{
  "n_layer": 10,
  "d_model": 128,
  "d_mlp": 192,
  "activation": "swiglu",
  "norm_place": "pre",
  "positions": "rope",
  "attn_scale": 0.125,
  "parallel_block": false,
  "init_std_up": 0.0353,
  "optimizer": "soap_variant",
  "grad_clip": 2.0,
  "schedule": "wsd",
  "steps": 4233,
  "dataset": "wikipedia_en"
}
Each number is 200 + 40 x the weight over its row's rms, rounded and kept within 0 to 999. Layers, rows and columns count from 0. The size before them is the row's rms in percent of the matrix's.

# q: layer 6 attention query, 128x128, rms 0.17, rows 0-12, columns 0-127
# k: layer 6 attention key, 128x128, rms 0.182, rows 0-11, columns 0-127
q0,072,160,175,242,194,162,219,338,193,163,196,201,163,209,167,170,164,180,162,211,250,215,178,132,224,192,191,201,190,203,191,201,234,197,188,167,115,279,228,190,194,171,173,177,202,200,161,319,191,205,274,218,191,232,161,214,188,167,133,291,159,160,147,248,210,174,250,229,194,191,164,210,191,215,179,211,209,177,191,189,163,139,257,206,200,295,277,191,122,161,130,182,208,221,159,217,203,144,201,206,173,83,206,138,188,149,219,196,161,200,172,170,243,225,185,159,172,203,172,252,190,111,214,217,174,241,170,197,256
k0,077,208,210,261,200,200,250,173,193,216,195,177,171,186,224,180,158,209,263,236,215,178,149,159,231,94,260,162,189,218,192,257,192,203,229,154,134,204,118,223,159,238,149,182,211,219,223,212,277,191,181,147,206,185,144,192,222,177,299,184,224,161,167,212,214,148,158,206,185,174,202,226,218,237,162,239,165,235,192,169,97,147,277,151,172,78,183,187,231,144,200,163,142,210,223,281,210,214,198,191,267,154,205,149,113,206,203,203,213,205,173,139,229,187,223,274,165,185,197,162,202,147,189,211,233,205,168,255,132
q1,093,138,127,219,233,191,213,233,241,198,151,142,139,259,267,204,194,243,188,96,175,155,197,226,154,221,177,143,203,197,156,195,135,236,169,155,201,199,214,254,161,210,198,152,172,213,174,208,235,186,209,196,229,169,239,202,202,253,212,130,182,157,132,137,184,191,212,216,250,219,139,192,163,162,205,203,262,178,217,162,194,226,195,241,149,222,219,227,249,194,217,201,176,272,200,136,294,186,199,245,161,225,279,184,196,223,143,225,108,194,176,217,145,233,156,140,181,187,170,183,150,221,157,215,194,216,332,127,213
k1,094,289,169,162,178,187,212,213,201,162,240,218,269,176,232,160,211,207,266,218,167,195,133,173,167,159,194,247,234,167,146,169,200,215,177,252,201,282,266,189,224,198,73,172,180,192,211,139,179,137,188,254,99,196,208,263,157,195,265,235,114,188,228,127,214,199,245,200,240,203,212,194,180,216,156,257,190,123,249,169,180,164,191,195,123,273,166,165,206,181,229,250,216,195,183,185,157,239,182,177,157,212,210,253,208,169,235,193,163,130,231,170,202,190,256,156,204,256,154,205,157,203,193,125,201,166,166,166,228
q2,084,270,248,190,210,235,213,194,208,213,182,242,222,204,187,229,206,278,240,203,174,203,212,219,193,222,214,203,248,267,139,292,151,107,258,222,223,213,214,212,223,205,82,219,176,230,168,193,166,252,214,214,123,247,228,179,133,247,168,187,234,153,250,211,249,191,251,134,181,223,173,201,207,183,167,179,223,164,126,273,237,116,232,189,195,255,240,151,247,261,256,192,123,235,224,146,238,160,244,233,233,251,182,170,239,229,202,250,198,197,199,204,84,257,191,169,170,197,217,180,245,177,186,209,206,226,238,171,188
k2,091,185,246,161,227,169,269,264,219,146,227,177,260,151,210,238,253,173,247,172,205,154,168,151,192,223,171,210,221,197,274,195,172,247,175,211,120,261,153,206,240,129,171,219,222,187,253,187,223,177,243,232,204,203,270,223,206,138,121,211,222,171,236,104,280,245,274,188,226,266,257,166,127,195,168,194,152,153,181,178,184,201,245,116,241,181,133,224,243,231,253,169,170,255,194,177,248,268,180,195,162,240,214,178,211,129,159,208,209,154,217,175,224,188,222,123,231,176,181,177,214,211,191,259,229,172,207,219,224
q3,092,218,167,222,109,156,128,147,232,222,283,227,158,225,202,221,160,247,166,179,143,278,241,167,198,186,123,205,218,246,138,176,225,200,155,163,237,246,203,239,248,153,140,227,174,212,154,175,223,175,243,186,129,252,162,169,196,221,238,208,205,193,234,236,186,275,132,224,210,241,201,207,291,124,196,249,156,166,125,166,212,253,222,136,185,194,243,241,169,159,233,258,211,199,202,226,179,219,211,175,177,165,267,200,238,89,198,221,159,163,237,261,233,229,220,164,195,172,236,235,166,143,178,201,208,244,214,203,189
k3,081,197,120,208,192,189,207,181,172,197,218,213,275,210,206,209,154,97,248,218,259,206,161,180,148,196,197,188,189,177,243,263,190,143,251,243,163,144,178,166,231,202,170,134,193,230,247,178,169,192,180,216,156,193,196,161,151,175,134,227,288,145,219,204,220,192,207,228,220,218,171,234,146,238,264,132,233,151,212,249,132,200,155,214,266,142,263,266,209,153,135,174,168,220,150,198,197,195,153,238,173,261,189,185,135,235,222,155,195,209,187,193,205,272,183,220,183,173,227,159,308,172,84,204,168,206,240,213,207
q4,078,172,190,198,129,223,222,185,225,202,272,215,143,170,189,180,222,227,240,215,148,219,241,228,236,183,211,220,141,180,193,179,244,219,202,255,233,202,214,203,202,230,223,204,157,151,216,264,247,244,218,188,245,201,199,163,236,180,246,174,155,198,209,206,189,260,270,229,203,216,225,168,116,146,150,301,149,167,221,168,137,205,197,196,188,200,234,163,135,178,292,253,149,254,208,234,218,209,220,210,225,154,177,260,202,159,130,206,248,124,261,163,267,189,235,172,269,225,211,212,137,238,130,71,229,192,186,133,191
k4,076,141,156,206,218,141,166,242,229,192,257,235,245,216,225,152,226,156,155,225,198,171,261,160,201,207,219,150,197,157,235,228,227,232,233,243,221,221,217,192,195,230,161,195,216,171,246,191,262,204,197,180,137,194,261,171,234,219,207,261,258,233,210,258,273,226,169,224,200,245,222,238,117,263,211,218,213,125,249,220,193,163,266,217,204,190,232,286,189,227,226,159,242,303,204,164,202,168,118,278,227,192,195,218,189,166,248,164,197,154,207,105,189,272,176,153,202,204,173,198,164,107,145,236,145,255,174,179,157
q5,078,150,211,225,293,192,217,204,168,225,189,177,200,236,223,195,189,122,178,183,201,153,141,230,219,198,190,181,218,184,238,198,266,203,191,100,210,123,248,223,150,275,240,115,194,124,126,178,200,118,192,272,197,167,204,179,158,174,166,264,219,226,186,257,185,157,232,206,210,122,243,229,276,241,202,176,202,197,215,118,176,205,206,274,221,120,169,156,231,195,139,178,214,113,242,248,236,114,192,183,200,212,209,204,195,165,199,186,230,265,167,252,173,202,198,236,144,187,187,147,215,191,197,203,156,167,206,181,150
k5,078,261,228,201,164,200,199,218,220,213,274,252,224,237,180,187,172,266,211,215,225,259,146,269,166,209,178,179,258,125,109,233,223,208,216,250,199,227,231,191,231,214,200,250,145,283,219,183,100,263,171,223,223,211,154,206,131,132,218,186,203,148,181,256,232,213,245,212,273,194,245,202,269,191,180,260,239,189,143,185,209,148,205,189,174,246,178,224,187,216,207,265,225,147,176,133,114,220,224,173,138,137,176,212,185,215,214,149,212,220,237,177,264,159,182,196,180,170,231,243,196,208,219,241,136,240,128,190,133
q6,085,166,154,79,164,214,237,212,227,240,272,156,273,220,201,170,229,237,252,147,263,204,155,197,178,207,190,190,273,213,254,171,175,213,199,196,160,247,242,224,208,254,234,208,221,209,263,233,155,219,180,181,267,289,189,177,167,178,221,219,245,256,223,166,207,226,182,265,205,194,151,202,228,213,175,252,206,259,284,167,150,229,225,222,192,154,229,224,170,161,174,249,192,196,216,213,149,199,214,188,181,223,207,197,237,234,201,220,209,153,209,154,343,131,258,180,254,141,164,205,156,226,189,142,183,148,216,231,123
k6,085,141,219,245,223,178,150,246,194,251,151,214,196,204,207,198,193,223,172,244,191,201,196,188,166,248,105,167,220,200,164,220,313,266,206,128,262,172,228,163,211,231,197,226,243,219,195,218,257,133,207,242,217,288,231,162,239,262,208,168,197,205,157,242,289,239,218,172,230,202,237,246,199,219,178,273,179,173,217,183,157,227,259,235,267,185,177,184,126,217,239,240,243,203,225,114,136,222,159,226,188,232,200,167,231,237,258,174,175,176,232,174,277,201,175,246,208,196,206,232,191,108,196,222,155,279,138,220,171
q7,091,198,197,216,274,174,213,208,183,159,219,162,193,194,170,198,193,170,219,201,221,210,227,164,175,165,203,172,225,176,205,196,287,173,227,131,249,147,202,203,227,224,230,165,126,193,132,168,221,208,204,232,112,125,195,220,175,246,148,214,272,204,278,237,215,169,285,143,212,191,222,281,274,190,222,179,166,176,140,236,252,251,178,195,283,212,184,227,250,211,153,117,216,193,266,185,249,232,193,196,211,229,207,190,133,275,192,214,244,271,168,234,155,275,182,165,167,142,215,244,190,227,224,174,133,172,234,199,114
k7,094,180,233,204,196,208,204,172,214,72,204,240,213,196,197,178,188,282,240,162,264,192,193,245,209,175,181,239,295,186,189,243,205,197,242,201,145,223,218,111,227,155,253,197,189,214,226,204,139,258,216,266,187,168,245,137,200,228,217,211,304,204,188,215,158,218,263,192,222,230,228,211,240,179,185,242,199,177,120,210,237,108,193,126,140,236,194,157,195,218,190,233,180,184,215,139,263,199,254,142,172,110,192,253,175,213,263,164,195,256,221,163,209,204,251,174,226,199,262,243,130,179,169,264,192,202,207,171,188
q8,087,261,176,203,177,180,202,227,260,287,138,213,242,207,247,198,240,186,148,183,138,223,244,258,199,226,218,150,158,214,165,294,247,154,189,173,202,187,163,204,178,180,198,234,261,258,244,201,236,174,219,209,270,204,189,207,176,132,167,187,182,150,264,180,203,170,209,205,176,205,165,150,186,214,213,224,201,256,208,193,181,187,282,186,228,166,103,166,199,232,177,283,129,196,253,143,183,196,256,237,167,158,164,220,134,263,200,181,196,211,175,175,84,213,236,177,141,194,154,152,251,218,248,183,199,226,228,132,283
k8,092,198,209,201,196,144,247,181,193,158,240,259,207,122,234,151,165,182,190,198,243,216,164,191,222,296,179,252,123,228,273,179,222,165,150,210,184,186,194,209,147,203,177,186,199,158,217,155,267,92,246,202,219,208,197,267,177,233,164,233,186,180,187,177,147,191,235,166,166,134,226,85,221,175,237,196,197,204,223,219,172,235,239,200,193,152,157,161,200,219,131,183,76,237,193,201,235,218,203,210,167,226,195,266,243,148,173,199,235,193,136,191,90,166,226,133,189,175,158,223,259,194,177,177,206,223,182,230,273
q9,095,294,215,181,169,164,199,170,215,217,235,252,185,193,191,247,250,266,159,213,179,201,181,175,228,240,174,271,235,311,216,203,139,230,215,247,214,313,211,190,241,184,179,215,269,184,178,211,162,184,248,184,178,294,213,186,195,265,207,218,264,166,236,147,198,239,215,183,210,201,210,218,202,188,131,197,227,233,251,181,186,150,179,124,134,209,170,162,212,235,270,219,208,217,249,204,115,207,294,179,212,216,125,200,267,221,127,187,225,200,121,169,238,217,223,220,188,231,195,215,113,172,231,216,173,192,141,186,228
k9,085,129,127,226,214,214,184,240,207,203,188,144,223,307,195,230,228,211,176,255,171,218,220,247,168,240,197,136,270,222,190,248,190,225,136,219,187,163,106,202,139,225,175,207,265,194,171,188,221,122,165,236,219,205,181,209,255,117,172,239,235,256,185,177,219,189,209,177,225,174,151,249,142,209,182,164,280,180,278,221,175,183,271,231,260,140,156,230,240,189,207,176,170,223,256,262,202,211,194,222,245,276,160,247,184,268,222,235,241,176,245,196,211,245,143,169,195,257,199,194,186,150,135,221,208,196,178,213,271
q10,085,237,212,225,201,206,263,145,150,221,219,205,242,127,195,201,256,182,207,185,240,213,229,145,239,185,249,285,236,194,209,252,211,143,189,266,164,273,251,172,206,161,187,258,196,145,242,278,134,111,219,202,209,272,184,211,206,184,235,187,211,194,187,156,279,176,235,165,157,236,227,164,210,210,149,228,240,270,249,187,164,190,268,171,160,265,219,195,190,170,247,262,209,203,154,169,125,207,187,163,161,265,146,138,241,225,201,212,232,165,167,202,297,170,233,249,251,172,231,135,196,181,180,206,222,191,155,154,216
k10,090,76,218,148,266,213,175,258,173,159,236,172,206,240,259,189,201,154,192,176,217,219,260,172,179,251,269,123,215,234,160,187,206,220,185,174,140,241,175,262,167,174,176,221,158,129,202,211,167,120,214,204,210,189,134,188,165,217,214,186,234,235,150,232,186,163,226,164,171,227,172,265,194,196,228,226,283,191,261,199,278,215,270,162,241,159,205,227,193,172,175,135,207,145,245,306,234,171,197,152,227,214,253,138,187,198,190,212,198,239,235,178,220,233,244,256,225,195,214,184,257,187,257,212,222,287,162,237,179
q11,089,158,136,210,268,220,177,212,245,204,190,214,176,203,270,169,272,200,251,276,279,161,253,191,142,235,253,213,232,106,143,200,169,307,205,211,181,201,184,153,177,208,242,176,172,154,245,214,227,189,198,169,265,163,159,222,260,186,156,189,217,205,193,196,224,236,244,234,137,180,242,271,222,230,208,241,206,248,226,181,240,212,177,165,178,163,153,183,192,188,203,259,210,238,131,219,137,194,182,211,234,272,199,198,173,183,162,257,247,175,219,153,248,151,233,245,195,244,196,128,283,232,158,183,272,174,132,216,246
k11,098,152,223,223,210,103,230,161,191,170,204,144,245,163,194,235,208,217,276,166,201,242,171,172,207,183,204,98,233,216,138,273,159,257,134,234,157,284,261,195,174,162,176,199,179,242,225,120,211,253,191,233,240,188,239,137,191,208,240,261,249,161,184,183,205,293,173,170,218,212,273,174,180,248,208,267,225,131,203,156,204,263,298,144,192,191,249,232,171,220,209,199,229,221,160,194,154,214,233,182,181,200,291,195,173,216,159,177,194,133,248,208,242,191,214,255,211,224,194,197,175,213,241,245,224,187,189,194,255
q12,111,200,227,218,161,213,226,208,250,204,249,173,184,224,199,159,164,139,252,195,226,214,200,166,181,252,232,217,196,154,255,152,190,245,161,209,308,188,207,156,167,155,226,168,154,212,278,229,221,175,242,213,163,267,185,198,272,198,230,171,228,191,114,196,220,228,143,173,156,175,231,123,115,173,243,216,107,208,175,264,236,198,182,159,151,240,242,202,142,216,233,170,191,163,188,180,220,207,184,120,265,153,309,203,187,178,197,149,209,242,201,157,212,205,167,149,256,184,174,277,127,229,159,228,197,242,196,180,139